config = dict(
    n_head=2,
    norm_place='pre',
    norm_eps=1e-05,
    extras=['capped logits'],
    train_tokens=119900000,
    dataset='wikipedia_en',
)
Each number is 500 + 50 x the weight over its row's rms, rounded and kept within 0 to 999. Layers, rows and columns count from 0. Numbers have three digits each. The size before them is the row's rms in percent of the matrix's.

# q: layer 2 attention query, 128x160, rms 0.155, rows 0-19, columns 0-159
# k: layer 2 attention key, 128x160, rms 0.146, rows 0-19, columns 0-159
q0 160:531500464549554506431577457537474514568593457537548617535577480494474486529435561449460533448513414497489506556508495485533536497408487444524551476523472593475546432508474407495450498452516612585548468489527521435448487562461473528489443607501492523426477548555558551513565492496463554519484513473598462571487587537531473537546526443557480548485548585495545435512496487499458556461577481482546474467438469575472487434483333476464499562534585424452530448459594511540481641452513508
k0 140:519501439590499531447520495513564523560528436468592543481550461453629547484493594439495494466501461457528453557518514480550534421422456461554517538546477520503606424554456470487498451471507501573611437479467501477508486510472528591518456542583392459525547520599565489443478487518446541513447487567592472550527576500450532554534462488586426581454559531484509416474597487450516468495502551492410488395429508579567417474435484442524530571557444451472542508449512562537486499413528464
q1 110:510470538438439452533522509487482483397443553543450406528513426556457561499519448562546499556497626503487480549522531493482474543563572533451451513454528485553443598406510489480482510555530477432455532479576527468646515420520453445570515378512547484506491478443463492560399495472582451483473477483425481445534483496445511405499472499426537366498473449477509562486424478481577528477529487518529611559556543424552557598587522558497480465571448510534501551579489541520488456560492520
k1 111:370532393527532470484484479520469490568543442522542557453451511484526422523486544456542512417504466528511593585482404614430543550396480536501463501547566497518497468546509464504436515428469464529536487555487484585472453475431534605523594562496474511555467536529544478456476640573470546497527457567469475499515438546472484495467479500460536590549482496537482435557539576483415507608506490408570481478493453588465437392488413549553523517453528552459419429468472507485437482442467503
q2 101:487446487523537578485486562484465513527471491496512525536532545453482465456445517479510485446501405450439454544404452514423478595503439593543516488566487528545577405551493435519496530507471545569515482556405543537381443412438490471484561523487402461463486516505532488437482493504394560491530506609588511526525483555494509564533440468510464549446537583555481429495520593462498462525468498514478388477566613558474418450413481410446597504411518418445461439501508575488539556503531518
k2 135:634519466608527420472470481504515586485490495478588484547510469531562555594453533495566421568546543441546424511502499528481583478504571466519519513511456537456522450487442503514432461489466489569567466471459522430506549579551473538477431497553405522493397470578570519503423501560505540456408455542509367526581540528476586506547514475554461539538525526465529575476623444386526540471514497554459550435517478527510470497427410485560539531483438418551511460496478517552505528492433406
q3 137:512491595420460494509509434522464512416510535465456406407497436528500444515575469538443607479414465512552558478586506426560461478497432549500426507458512480502486543502553507452555474534516536432447514495514578608595445493488537507541491497390509602544593445442458397530612529466542457492548529416527521472494463484468444466485580609418510497467503471494443474572429546629500512415464508515519468561510454461441548527535534494511423475481519575503549601514582494542511512494509528
k3 111:504514580475571468553539618583443499541430434464451511535563466547451460454521482537502507560522555470555468514486457570477456528442503572455407478458573531571514501492500510345454488469449460492464444577517474567510455359467513436538592477473543480519390453474489487465395483413466496538475480514473548520418462476463528445402446494513518551564469489524457482420507510445498501494418504492520484556499588537508596498465558488468522471396411486570419447501384483529467465530426504
q4 121:461519436564618471508484549517507642534544411494517507456459516446515468516490515481557465531517507548480533453500493500418536427548544565560440475559609566500491510516479499473472432444504423532528506494555578447484549465571476547478559541447490448558452430503507578477423528594551541499487500640495410561501510487476519465467547481494515576586502525510482504460524628444521560566526546533522485474512526549463450407491412520573455523426494506525429453506399434556425355519463458
k4 118:528464461482530464435540503572545454537515485567542565544519476438433568471400555476492512536537487459485456617472455506550546411412483475581536427418471533502528554509497458396513436433530545497550473420513523475475543547501526525510371514465485443506495510529544494435498491562454538418436533444567551610480600466473446453496462433590465529429480594454440509502535477489548436500464529549496423451435532578478459479395490496502590596593550509488598423530499569511523485490472450
q5 100:526572587538415568498475519409486457502464528507470427458512472477428477451552466543520516508493475522540533356528517441550458560513438528449582545491347437539483544504566549579448544530566505463460475474421465521546464452357433528434430491473499569478633461467462439557530496445489506580458521479520517475449393562512512510487522530509520512525508410527521520532510590542501449522510417421483458549491556415464472548562624537449501460479458483455536596507490489479585523519494521
k5 109:422550510553498434531485574472501585516560557436497418503463583536558493518515499521476472474425646541472365463498453471440491435528519521509488491469585515499427477434426512436460492529476412455484546427512546473564565466609554491515501426531503530532483476484476503571412458488623482403508484495500424509540385460463500445452534487460555518559443480569481558462500577463503534515449568482500551510507447514477503576491517562593568472359493560546515462523469531466428390510511497
q6 097:561600472505521488526550467574535534524530447476515468543495491566558519520477518457415483488459607418550545524511389499505471481519550406530470456455585545431607525454416431478505472418428533543524439507476541527460527547589470508485437553471443552528492605501587634484496471486410528464478476468515464556546593505497534483478531477450476461544497541490461481525502362476486543510508648502540560467522461565453477472481342496496412535548492534577534434492540517576538497488503488
k6 100:494422465465528604440533420556522410510483484522488592469487482547424528453478515490493451478519422488489586570514535499564590457400393533452484511511396542510486507468520484491645549566517583526487427500477454519478436540395463532413493495520453528483493466513526451451533499554429520477542539490521603511536520571558483476563555501591496538346495530474458415535473419545410373439557545543500541507469551549446500440468559438499474537564527439519528513523480480477563553492496487
q7 105:477490484537541470537405519553537563518511446497532597525426580529532476507464527462543449517555492493482489512462471540403557475492613511543511459568514445558531456508464550594419451453552422537527481548482506453466572480479506562557507547545490413559543465536495496508437499550476549437434466600430463532468509472468513468505481437515480579624396534530572524439537628464589430492531467434438489478539497522526401470466523452574578516434574482481441484492396467485450371473461434
k7 098:532509380570527455474466454508526523495509493527568536542482453547600503535450557407480462510500562517519470553555451495569510473467503379529525473427485453378568547482449504471463418469506518550565454411494514375467578539581571514564432509452409580521555613528557558565432522572475535453524438442556501536487508482421515507494503568482467483558511533503541601534550472452557576541526572493559508413518371492480484532508421515516513549536454495537543459471508482562525509477510399
q8 112:432542429570567548538462540484386523547485473591543568438436526509550468551471536450608436431508532487436472490473439491552545533433471513534411545511506414490544490557532538598562497505413547532552487490518537576436579560492616507461623508444435496479531484543502503528558529504468553459510503444507416540546496478503459555553511581485484597500545494563505478463542552471455548476543455544434515466457469495483457503386443563488613511432544513367456545418468540488444453474529468
k8 105:572552450494475446550583482580515438460564486486542473540531575488496581519450562404427485504537518415538557596515581501420517487464523510546479443508493561429583505460422496524424449442543487558533454525458462500548497488506471479528400550434498426507543651563575582418467461487448482599534451530592494493509447443513445458436546510513504394544528555455490456493529410519508445569515587500471502437522428541529522468532497433484524547561478560604588515465458518450524480433510481
q9 103:560503524494502544487330530511354524561534615503475490475506484434468459465514492511486532487490486599522537488516529530519483554535474540509523571567560495542419498521522540494552533544509543438487622498550519491560564495541538513546477436458579567501433482488461475534470521446538461497528528440466472460532454456506539550527412492407497503519607475648482485463442516435464505593523433609520419515424643493467533526484571456478584485501559533478471531503614436549514468539568496
k9 104:481528515595542413513478514486538498519522535575519542518441630486519501586554510470560536521458451507460575453555494478478437511528489509514495572555457397526499484593507505610503497518558619471508558559567443545540524510479466520480562502477443455442628491513478479516523640514539497515412521519515362527506495563416555518609461520459441604483492520559460487507482600526514492521561414460438452486507507519458516457523498507445435480534519492428432553542480554456628456547586509
q10 094:565595460554567469508479580544470517601509420452531560450516570554537531580483510483532421487468569543449493554536520600544504494446464509509438574499459554565504504502492531445486483501417440483533510496434479542462527520531568499491628516451408446448439488545474559466516583579526518454441447584554434479496458457437504527542444451422479554526578507587491480414518496403375515591499473487474543492459570591548460451535419586523430501436456507414491504457520425502490476468448516
k10 092:536496489480574527503539539544495505489469483466536543612557577482547654459498537506436507541429471466620497511433543440457497455508545483537458460395554553436525453494414454454469555508457563500533545435519528469497479549517540546418428516464481484506499447499541458521486468466513554485455513510539486578515417524565459419454510502545455589506449569601461559447531506455546428426432568544393496442455526535460519487365466429457472535539527489634509385566421510495489450491484493
q11 101:511511618477522480504536533588475487421501507496467543357493497515459418486541474528539585567478519496454576468622555498570422446631553533465457536470419484531469556473541534511462520510527451452446484520518586569498449497480530519533424474434532573441548414480432518490476485554525430470438571412484482483487488523488539498586477497497483539427579463527506496391441513569601389522486405519536480541439427482453529606539544539483499477464497479433460548484471482461486486483538626
k11 095:584501483502499473526418504514492534559442533495470505468505537507594529483516459555501465476463534566352576511506560452498440554555435492470477552586474538540551577452506560536436493557489565448476533476484503402461493407442498503521597481459490531470505605444431564452557493522623444555433483449449507509500405486384569475538498522485566474491517453543405563580425546416431514470536494466425519520508580529555493520589436576530518448419517567490548545540469533441528477524439569
q12 108:521408456448498566507583451484493514394469535534468437444453500472478504479501496524517483504498420550531467417555536454482472529626455481477449591477420514537468505493541493527499403544563492476463509525472514559536456497498459450470469503404438416368539460506474514469569579625470499449478554487522508440465447508543526580457475476490525448323510502566524454437514499605492475501477458505434444512430604412494530532549545462442525471456565550530590528490427507494587590538464546
k12 092:519479526526477479517543618449464553469478434522444549526492518436461448492525489532545344538485493542466516463437505541559449481577549550463510547531523553525503558476514470482453554548479589497468511580376498425480546411455510446542598431492479494468509518425478461494477541450559427531438536521448456495527598475520599572591479431557499470536532571556469577518515495390592526529485451494491493558526605496407537548436639504410562424457462506542526526474516424511486513488530477
q13 084:442597544482517544449468503544493424476536554499481444392501469515463567489566480524493559438491471510563585457529509468523499523507481513495520420508618454513511554487567496542573359596536446461474543508536501518671506477550480545433464439558563544552483413535441438506510494453497482468535473422482477468442493471483417469526498399393533362553527432553518496473413500553554452426472460442449469517456496535523488633488512515535469498518522594510482450532555463584543462516503520
k13 090:520449470475538510458524467437609505522442503512498520488425453520504601532498497529508474460462461456419554527547501498541427533581503508410555663540423573554483456547525439505498542600525553523493549553538489539460426445473573513549557504485486506469409541482444437520609496554524450488425516581514448416485500598522601585544475509427525577385452496429503449524463560439407461519526519449511476508479527484439531539484598422461473443440474509498528560483545468498554487520600551
q14 107:489525496523577435410501542522460456494453462488483530557598524493449427542556489497425396429450461466587530472509420554555519478470506457501476512448557506544474414508507456476542606486433491503491453630500480423413414560519617515513542561439471515483441508487513588492445568559575489563543466545594482512481595553477458561453500590497504548465512509521527414456531471457515553515505543464590460528435406640484503500460436506484464492520485569472560493456540432542450539584506561
k14 094:471508535495478503454501489581572526462497445526502488474533482446568551531572503527484454588422487477452491516592564497568538450441527501514451440428505460457552636424481386432574483544498477445502419516507521432464474508471463480431440410533547443589474465583454511421522480447476487457413498493508610559459504469517468550489557474588438537476450574478438498466516486519507518462464474602438492494506552526473548522388469534549447486547446416614472572510472663496442508447507498
q15 109:539361574479523487527405440526505514539475536524487498445439419513485426479513480504492568553548460510548574448559443540616431436558521463471436512482482417523536483549518500530517416478586436495464504542553448516535428563434509499568450497420543510593489491456490392523482515524488493530514483478479511485370479565446500523476464489414538447489551451495583442548429543526536348505497469559527457531452479477496446522434528427473436487548517527478577613420616565482523524476553551
k15 116:450495519493464524577459536464476422434535562510470470470520555416429437460567460509496522467479477575490562454557424536530472532462533479444480508519503417547457573497540570470510607527507518514488502607556535492438472452528424505479598491595598543497530591483451555474514569576499493530457424431423506463491536515447541568569483605555500584527531472479467473498485578469564535598481475470580441528507480524517529530570571652474542475471478552454409477521428439483444481499558615
q16 088:370491495492580570471475427512467529531471524493490478478388539467488553461479457521532549564490478486470571382470424524505469406473403485463531546527531510433527489485545382446591504520487528504475509485472564638478458544484553482507540484469521485505587375497449444574449524452465452364472468406514474492560542560532418632453515504465528557466455476528537456539502578584512520527551513521517487506490441475438454583496544507513417477534519574541507497417607481456508474461484439
k16 097:505511492434519402602527501529513498532557451526473401535564516529420429601483507513549639364532529466599508583511465576403495480463558511451441495493499527603497534495534441469542519475428515490494498579397523530492403414545508470546550522538533452527445485481540433460555552574469548505510402539528456448554473450527487535527556432428488447469566533411480509543487490517537470523557517398472457518561499535506496383506508529470510476438417536458531490483479458485404515581555543
q17 093:576543544443586524498532467521560507461420547608486515398479460507444494492489454531610467544505580600469475475498580471614482471619500501468533509542476499515445549448530515532511530553545455475447526549547532436510548461615465417507502407487591555512431498502439464508451473549520452550510511470433490444408488501498496436582516496538501528512556391456493480482401481541557422552470520543586487524429516436520534534558559559499470498457471470441400552566464401508522413586515539
k17 102:419519504535501608540501386454477581492442529492454494459360532507472455438597448545530443507520455557457571454521492470465429544524474552440509540596520426456470540482526598497548448550493460435481612508482490519532536471451574514456588476402501518471553501460386571568524532540549453509482535437510478466554536550481557544510549518415538425436490472552565592523414546541491468493565471455515505554490472497474457551558494586462560466478559443431436604479570488486467476545545564
q18 088:446468374550480530549504539438483553649539465521521451526505574518532495482450518466569496478546582489435484633453533505391518596496582477494488524521535501529531523522450514503407535456419549562536484446426470551435542569497505482457552471467456486503478597515574529395556532490472556489494510555538500493543511418531565495476450529439483459512376497529512505379569462408435561549545451490509593465597542562488499426450452464467526500476497484461520511432475629458472482513522486
k18 089:498426440512521532587462589469461532563455483504521495582543559423508511527476537475435579626492517452514518541448536462527562531537533490568514432441466514506418474478489516551457642516507522568531459485557554399470574534599426581509479469638509516495542516496558610481474528451541463509400560491512561563524484516541535506500510480485454566510593551600544533476516454441457477433463513501522506443431488553468468541525573455535514543590515525584523381555405457493527513462459452
q19 103:426499539471447553430503514492535485534475521504494422516556592363480494491435464508511567478565496569448414485530453535518499557497571574506546525510574557565535591554579479556456496510525501461482607434459493585432458503549440462553573447538546512529430459516469438484586519541391540493553541556462569446621454414587482586526453522452493508517474476534482423517487528528539520591478490561498419514524571521459508480442508566472544486390558521431489486532532392494445537527416524
k19 095:428421529485486468474475505387518554535416551502483483461544459384469527532532458521430524485485401466446522508449545510515472418540493457478470534548490443561464523466550443540578478528441528479484470510583598488549516548511482535518612500549468618413563436464435545528500446466578472565414565428475497523492440533459486574527528518467524593358514473444469447415416467499552502564424492518505521519463609465468450579467514513435459520452551519381478458531538471468547525412510513